config.toml
num_hidden_layers = 9
hidden_size = 512
num_attention_heads = 3
num_key_value_heads = 1
head_dim = 128
intermediate_size = 1024
vocab_size = 8192
hidden_act = "swiglu"
norm = "rmsnorm"
norm_place = "pre"
norm_eps = 1e-05
positions = "rope"
rope_theta = 33700.0
rope_fraction = 1.0
qk_norm = true
attn_scale = 0.0884
bias = "none"
tie_word_embeddings = false
parallel_block = false
init = "uniform"
init_std_qkv = 0.0244
init_std_o = 0.0
init_std_up = 0.0244
init_std_down = 0.0
optimizer = "ademamix"
learning_rate = 0.000307
beta1 = 0.9
weight_decay = 0.18
lr_head = 0.00585
warmup_steps = 429
schedule = "wsd"
decay_fraction = 0.586
decay_shape = "linear"
final_lr_fraction = 0.0
batch_tokens = 131072
max_seq_len = 512
doc_mask = true
z_loss = 0.0001
train_tokens = 1449000000
max_steps = 11055
dataset = "wikipedia_en"
Each number is 500 + 40 x the weight over its row's rms, rounded and kept within 0 to 999. Layers, rows and columns count from 0. Numbers have three digits each. The size before them is the row's rms in percent of the matrix's.

# q: layer 6 attention query, 384x512, rms 0.0593, rows 55-66,183-194,310-322, columns 256-383
# k: layer 6 attention key, 128x512, rms 0.0472, rows 54-65, columns 256-383
q310 088:526553458514505514522452478511529517531526493517439519588539462529471505457542545539464526510466536410485494514505517576552542521503507506498451466567549491496481540520539479427523527476465453437500568485455520506501530563520431512523515506450597485516424475445474483513423563520481518461500489525520480444498511501544440546580494547491522518478537570506410485467465548460518532543518
k54 137:481564423445445551470511488543521489496508504417525487455572496544547475471474470544460511551475515462480487520515498539495565429484484519486479453462512460531450488536489466480505528449446504473574492516456476552526497484536544449520519532556519440541443518553540484571468469540492543488500425485550456471528509505563491511530469568467515528465493530528500516549495573455477439538474
q55 079:489491523485502543474484511526472504516560527512465479428537489489408569498470414505477488488451509504495537502439404467486504564514530499508586560566490514514521516483417598502538521514496504521499445551507497426501525480611466529479450475504503465515526554543460507479473469551467541506548544544462538472496507478503476522507503494582512492510504517453477457562448397482430501521475
q183 095:546524553514538560427449481499431490580598540547470570504486467440482546455453476491450460504483579478432491513443456485476502487471516490536582545580544503514467526518437590530485538482558532453478425582456509412523508510595495576526474510517497487549510473522453540540478462483434539415556510494505488450497439511455446518552510507576470489507486493433493551531421461525444552490491
q311 098:504533573485533534475486497520419490582580534540520534464474490486536530478501487499465455489468542465434512499478435448477542536510533523514560548570513508499508515500451593468506533484555513423466464562468518451523511487584496546492491515516511418518514503468427488507453446529441524434524547559529475464553462500483436509562502527554395446518495446448490543529435434496442534521511
k55 145:514499469449448487434496507486471450499472497520552501465496515481517443471572469523452395597492532523445500511438457505522556464467454428530568489474579478485544481430475541525483485529537467438487489530529447385526522504544469490500459478525489425528512500500510546505525468557477585485464525504439514449517526483495503511500459510492506514473480515466566528488467458443445452531489
q56 068:497477490500452527560457408507540491541480570492488512512480512539435517492459475527532485487516531491550487508514507525487482451543542539524559458542465474518506503491420492413538535517463495474475473500505570456493572421534505455498519520510513478525504525465493508488494452550536553511505546539499453485566498461499506543544442484506518481577537565514501383454480441486452521489509
q184 084:482508480499451414476494484579516536557431519511481483468483570509466484492454499509489455457481516515547517437540502590550471490508456519501467439575402498440496485467493515435499468466428499531533522433571527476490550412514557431490474453463496523512500534427499449517574433475507526529437513488418464517539477508503494535522476503499496448479563521503464364483471500504504492484522
q312 086:494501473529450458461518468599526511575439518508485504490524533493419477506441482546465509485504503469559540449522517582565505480514479513509514458558433528475443525506438519456519472455438488487516510484545547459494542445488527438516522480467490497526507556467518465532546441464483535492454538540482496531512463484463509548507460508515508461492499556553455383444573507510464501487512
k56 140:480407539543481520559464476520508530480497458479462589429476483546466452434369438604512520470547520591526468536577474542500497553467534470531481507535496484533539523634441504465547552460540460495511478461517608517524531478490439476492472600487459474466504539421500451498472503468516558476544504533497490552444491500509453510466483463493494549459516525509519459472470532477499459415522
q57 078:475434486460520612538499486425531480602580475528467552496494517591474500512486457498487500475519534548471477518508469487524511495581537447586497482589499464576519465506515497564464474508460500507482467486480497470485511452489525528410544626571547489540513529552454563522511516504527484449541503485448469487500480523510563533444479474535512518493525514493459486514489518473484542443447
q185 089:444444401476560503494539515548523509559506453533499530448477522572474512528519537424471483476570493495499427480546526515481508536541441495571489478586514461506462469512505536600542491481498492512457567461598534434515467516508542514487527579577550529534520538494528546574500514503532453421459502431465521492485559452493540584447447525502523503497498438472433565489464506523529530526489
q313 093:443461440506533527473547521494543517577504473482522560471400463535508501513531521447495471457606516535486453481521532527465518561562448546587508475552543502489466407526481518548567522453485518547453561469566508432504521484452544502484499548572508460472511524512510526524508466563488481447435525446439461504439532465535555552448466538514488545515519486422412474476474494528498505507524
k57 138:489461444470535536539523507518491517521484489467459505553428499484455515567570491464527489437535607571541534516459490524542512512502429485571530457537479449482503475520509496528534510486506587556405495527518558502556460376474475522545480466493488491459481446533417551564467453583497502496463462436492521494463521434479484450493453490526574513488529532479485499472530479499500496528478
q58 072:514558496508505500536499483530511523479485493540507466426464515558470495473463511483494565509479454470517461511538527475481456497494493416649536522507532517580572532491527577527455412499418496507512559439527493476541471598571507542425516455517433463449474479546464500536465515408481411574500476546456553551463516512496489536509448509570479569495473486548500585502572492530492441481561
q186 091:495480492572485466536456516456535537503501504480507437533538550546441498505456511494514610552410462501481465516438531491480523504434551447594560536471539552534412478483557567527502467498461511557524554460480529506545510519571517506456467407445440475509459506490511525517522532501518415561506550477493547594484482492510508537474530522514481569533524523586484465454496461511501415446563
q314 097:472472492528434515569434484466509483490521538495479443482477576541452516503445550533504581576414429497498494456482505485480506519463538472607521470455528545581478517469506540503474445488445544545512571467526532509566521478544502501496492435519444450476478515505473545500490495510479437571489524501450571548492506488481499500507518510537497590538530493506530514422479478498484443438539
k58 142:493491550528496504510564545519478518516524448457483563433563484475459541542467523512476527528520491487496541419481527487492533562505558501570499522528492577444485465453511588484543493603514496518518515526497517555468511448511488487542527393525483497487537542488539471504539506528470414487558508502550551501491490492457542551475524546458500496534575428488530505486494534525489481480512
q59 079:505535522500526541605523468477446440544534542560443474534556507558520482550496512486526448518476519420435557488556497499473440572510630503451478490483455487538476475480479510467502584525505520499473468526522509412493498469481403468506472537491469516445556540487484535483526495496482521451512499506505447490485523433530461469504514451510521456558546527520513494482539478528501555504467
q187 093:516499512534453583482548467549516493493571538581452451521571519552536560476531513454509533492511430423456522553587457556529446506452536495475472453494503508553439486426520547596503492518488506544514509498513445484492542591447465488537522455489458484524444619489521528513544596480472483486565487433510490461475496423521463475459508399470428551534476575546518489516571479538524475510471
q315 095:538553554512495571461513459509501503520552555581505455572554480532548535497496545462530528506493468428431558520591470591492448471486570541470491442439500497540460510433544533579498535535497518512512522509535482478468528532496430477502459488482470514473444612508501532533524562520519518473556523488494499483507495401542444477554468421454448520513554548516471477526569523527524447514496
k59 141:544527525532538473442453503461525546471516512578388533498522531535512527408442553514516498464537473546443535473512387580483527540508503413440518478473535463525516522475537560524480485462503490529519518508468466481446505523512435467505512532490550598501452501519496510541499539466482512509522546474483483463431468473503513451554434522513452522488575485475501423541489562491470504456468
q60 085:485527506436512538585430562530525485458483536476467517545461544524517497476478448462424595535497426524473547466449461433425488459514516508491448532530529491522491500533489475394541461463532552475512533603505492472440547515459538467465512567479449531484536466466573526537469467545556512462421559488496460409536515534535467426506545533520552517549527528510526434493529455496517509572472
q188 086:483485545479521471457456522524497515527506500428517450497539470487491530499508482516479562525551491446588469497541502495498528496556537471502492497536541461510465530494417436482563495481571491522458539562503483431456498556476511475460566486479520570455509498507470484454464447475556437482498509534575519478496471459539486500488534527511550492546524469500452428451504482524477472496482
q316 094:497533541434496490503466532502561526442441516476460460531531470526483546510542463502512628526478509538505515489519483475472539469576543453465488529496567512525491512521445462435519491429608482525455505638531497430434484493477495490500522491485493527444474498513441537450450425498530530444481517505536512424489513511522450473486523562503491464590487449452501446450521436489527506542509
k60 123:492515547559506514437441461510511550474470549439448489526526505509603535509485499471518568615436551456489500486516442471542573463491544461509506480474494466504545509499470495462638454517498525537593560464509495424411596454513485526544497432538460505437461511486510542505497527454533464570547431510578584558489483512506518480460497545509553523646534484502509489464536476532431470482557
q61 097:503459527492517516479457557466594507476505480459506521545447544542516521582581567487506492510516575554453541517463533449511538534490549505459493516437483564501516529517489492563485543500553535494517481560477455453474522453502468556609498472466491486453499540582439552496472494532434559496499501437475496461507523536530459460519380455478475493422509476451465531482460466514515433527488
q189 074:475477533457504539490458572421563520474452452489497543501480543538490550520520520498521533518461556554446504452452559519531518565487522502494468520450527545492547453506484515498463533492598536487526411575524474475526504445538463507560490500486415460490516516573470539520477477530462537509456513491433455494556506537528439466555397441457494519430514494443510529515480475490531465544510
q317 093:524490538447483549494458571443549533465455461482500522508453543513516532555558489526514504489458540549449514470446556497535526533493538487498475487433520563501556492524472497487433546499562513467528415576527470445512521452538449547567480507504421502466529559577449553524449493533440570475474509496439480482532533506525433450547410442473484509458529493450509531498487482500516481562548
k61 097:515415541484502480507459513507477470535465448440573526452476543434470410488588490515518519449496458505430501502486528538486461504531496446469450472503511485457530525505433559505416488454546513534498450503449534524495454534502487556487478509476474464505512517540493557517478495461495575524485508511522517543551520491537419453437471557437488531452477522486545486469525509486494461565524
q62 077:471487501460490479556524583468472490536483495476485530520519517482460456518479523568501502464469508571581495517479524535534500441450446549496555518477492529423489502504510482590578527483544568538503523505487478521494451492456469534519444453505577496560519470514533502512568522547566477522445570554475446536493482531447491616501541491538523447510500456459432488470486517512542473504521
q190 074:505515547442449497547490555485475493558466523461471534513448479532535529499492549580499506528488511567513529525471477483478478484492508469486515489490516605529480515493530518541517567498488504502493496543474419473478615465510461583550511526445488448557448552574517545529521484603427475521409612522459509484461479584486482509487505480492522520519527457495454506452516479494495437510446
q318 083:515479531449482480569508483478497486501464529470429495576470478553513516539502488567461481547463495579500591561474486495522476491471497469508524526483540561533515469464544486521528531437532545516543510554556463461497542436497503526514485504450477499536498526577485534503517488594445500508401618473408458437468511576503467482528489436520537506477552467460470512475444465464487489525442
k62 114:488529533523525447489528511522463493505484461489464534526508516465394541544539402516523418541446478544440543469513474547569521522518504484514492547500533503516476471585468513510527519475472594529532490502524503554510480490520443519516544511433493502596521559582477506512528476559477550467438545514510502424446495571520517589448488456516527502465520475504519494448446428537554503430477
q63 082:474431484519478531468478581486516418422434511498508459501470553513447492500548492503502445537528503498545530437499439442465488601486498442489521516466536539541550518577477486464463569404465523460578480523498466468487512507572469522529461418434554490432503553525496518554514535530497454480519530492493472435486535454491455513518448517490511449513428510500469527449494434454528507535431
q191 085:504470490473504525528494525524479458502448515413463484529459494569476533461546461564441522491528450499472536550505465513443455554458602500536547501440555534544566473473522430456453534436439471465526474584546517493586497497558497500531506503376536459450524497577487553535509460513504517482510534472458470455471500532547454473560440510543492492509529542514537484489468488466546515587465
q319 078:497469492488475549540526537512525433492452551443495513477472518537436479466513488524472504497522467459510530529502480498401466604478557500554582522451533539549550508520504463459502537484438476483528468547535522512572516498536496531588494461369531450441533509590477555525506483544524455487523535459452509438489503514525449520523427564556498462493519490496549520500469461444558495568407
k63 136:467584511510447595491481552520488502489484562452494443488476523454409506507492534491508529515504489517478509488489479552422516528533485452564501487480581471536550544541544509525460520492467546480455494554501491522494511462521468500580498519464489430436448490582471526498571502499590528482465538434478546440447493503535451469501439517508485479435538528484534512516474482504529512481488
q64 175:527430527495455582556524534469560496483483529527502500506466567555433504505571519519513526525541539521490611481470490463457483566541528510457538554473481497519534499520525475493521524487559504476489510553537497497511535491525407520583513508450579476456518567566427565536498509548482540512522567454482505429535543451532418475511476425519425440481493530447511512519468437450500504461437
q192 148:505487478470485526512545506542552525438495530477483508530455523567474551515572540519474445539526518529492573498452434411495500470495505495534525559427502515530518532495535558486490536519518497516495515504470465447506454467524439555516454521504541494495525564564471572537509485517441513488527551449437561436493555479531442511489474518526404486444430434425500533550515409465494508503413
q320 135:483441516506506534533526434470474422498558528441547500483464441486519482506436541435558462502502430530420466559514452553464482542528530461499443392552516501466485510442454505519493512477470465483497536437442526537485536538475546508480479463545469451460501472432553468487488548476519451507461465533527500524479466589485540473516512469504474503512483436560494570497463547558529467451454
k64 064:567533603607465510464497533493501481534446420481514453445486572454546542487505489412515479536419468499435463513544568444469544432450567421536469508514560496494546532540458480489527555446578489514591529537532507568462465516438456494462455495455561472502508487523503468466504504505512506476469475471516568541515512540549500496520502540457503503498537459507529463496419533530528544515517
q65 191:496453526480481532570475550464539506457475528513514480510485583549447486504567503490478504511533559525480582500461451466510522519520511511450506548442494511507602500546528494547540540470532508531522508542499471461493550495548426559587484505487607479470450517594452567521492535599521571531523550419492542426501537510543441482499465466503475511453486515456499492501464444483553480462466
q193 143:497454517514478447554542485464459442495500477478516492460529511412503432465443491504512567525510515480528512462475547557521524529538482552561527473520467458490511551491518453489512464557472500467472535448515561514457521533497549486459538487507446552483529445457530438435508533498546428507446471567472491580484560506444520505462527512438592485573480455486531424448460587547486483491509
q321 162:497526464461560550481497485529591479423475523595455546531516497516446509509476482471474516488470476517444541461448445463459502429497488506404459556470531482532472473521584491500542478498585518479475464565538485470528437505437438405576463522404506508487505444554488573493529495546456520450471508474466486440525490487512446505559555536493464495523481524474472508514514455423567532547511
k65 069:490472491466467539581569480528534505508485463449546521581470470429484419475517500510469525454498542540508503532526434515528518460473454468545487474584491481452445532432466555488421472477480563490480473511509545507547475502476593478468480470532464468465456470461477510563511486498420464487455424542480426548474487480463471441457480474494505449530493540564562494564611548529503561474456
q66 191:454524489495528467453472467542445499529513442439503505509532426452572474525433467506511519515450480465513412518556527525538509460479518488554474446546470507487463498444481536471490452505479462506470462442473532518482479536469582458442492504516406532543508483416561434456500501427500468467470436574545481562462427547458585517503527556465565561482551472559495487481505569536473456522567
q194 155:462516463496510555456535510533556481520489453500538532542447487551434498484563477506518503481534499498543507497467513442480476476498538494468505611448521550510486493498561519493506492520556492504463514520505488471569479569508432555498555539495605472563527570562489559569499455516453524513472528464526541446530486463529473509487490463543431491467548508484443550559542441456534529490449
q322 158:445443452596472548453478506535480475499492515562528483543471581511523475480476428529462410534487507437561453450550496454466496541499576521527469498545486482529565457566527502573510482490486502578532545448483503501502524500494474498510528505618578472569505546483517464512533514507543486510608443572500533515502439481477548557456472454558574523470477525512531462463515518532518471514507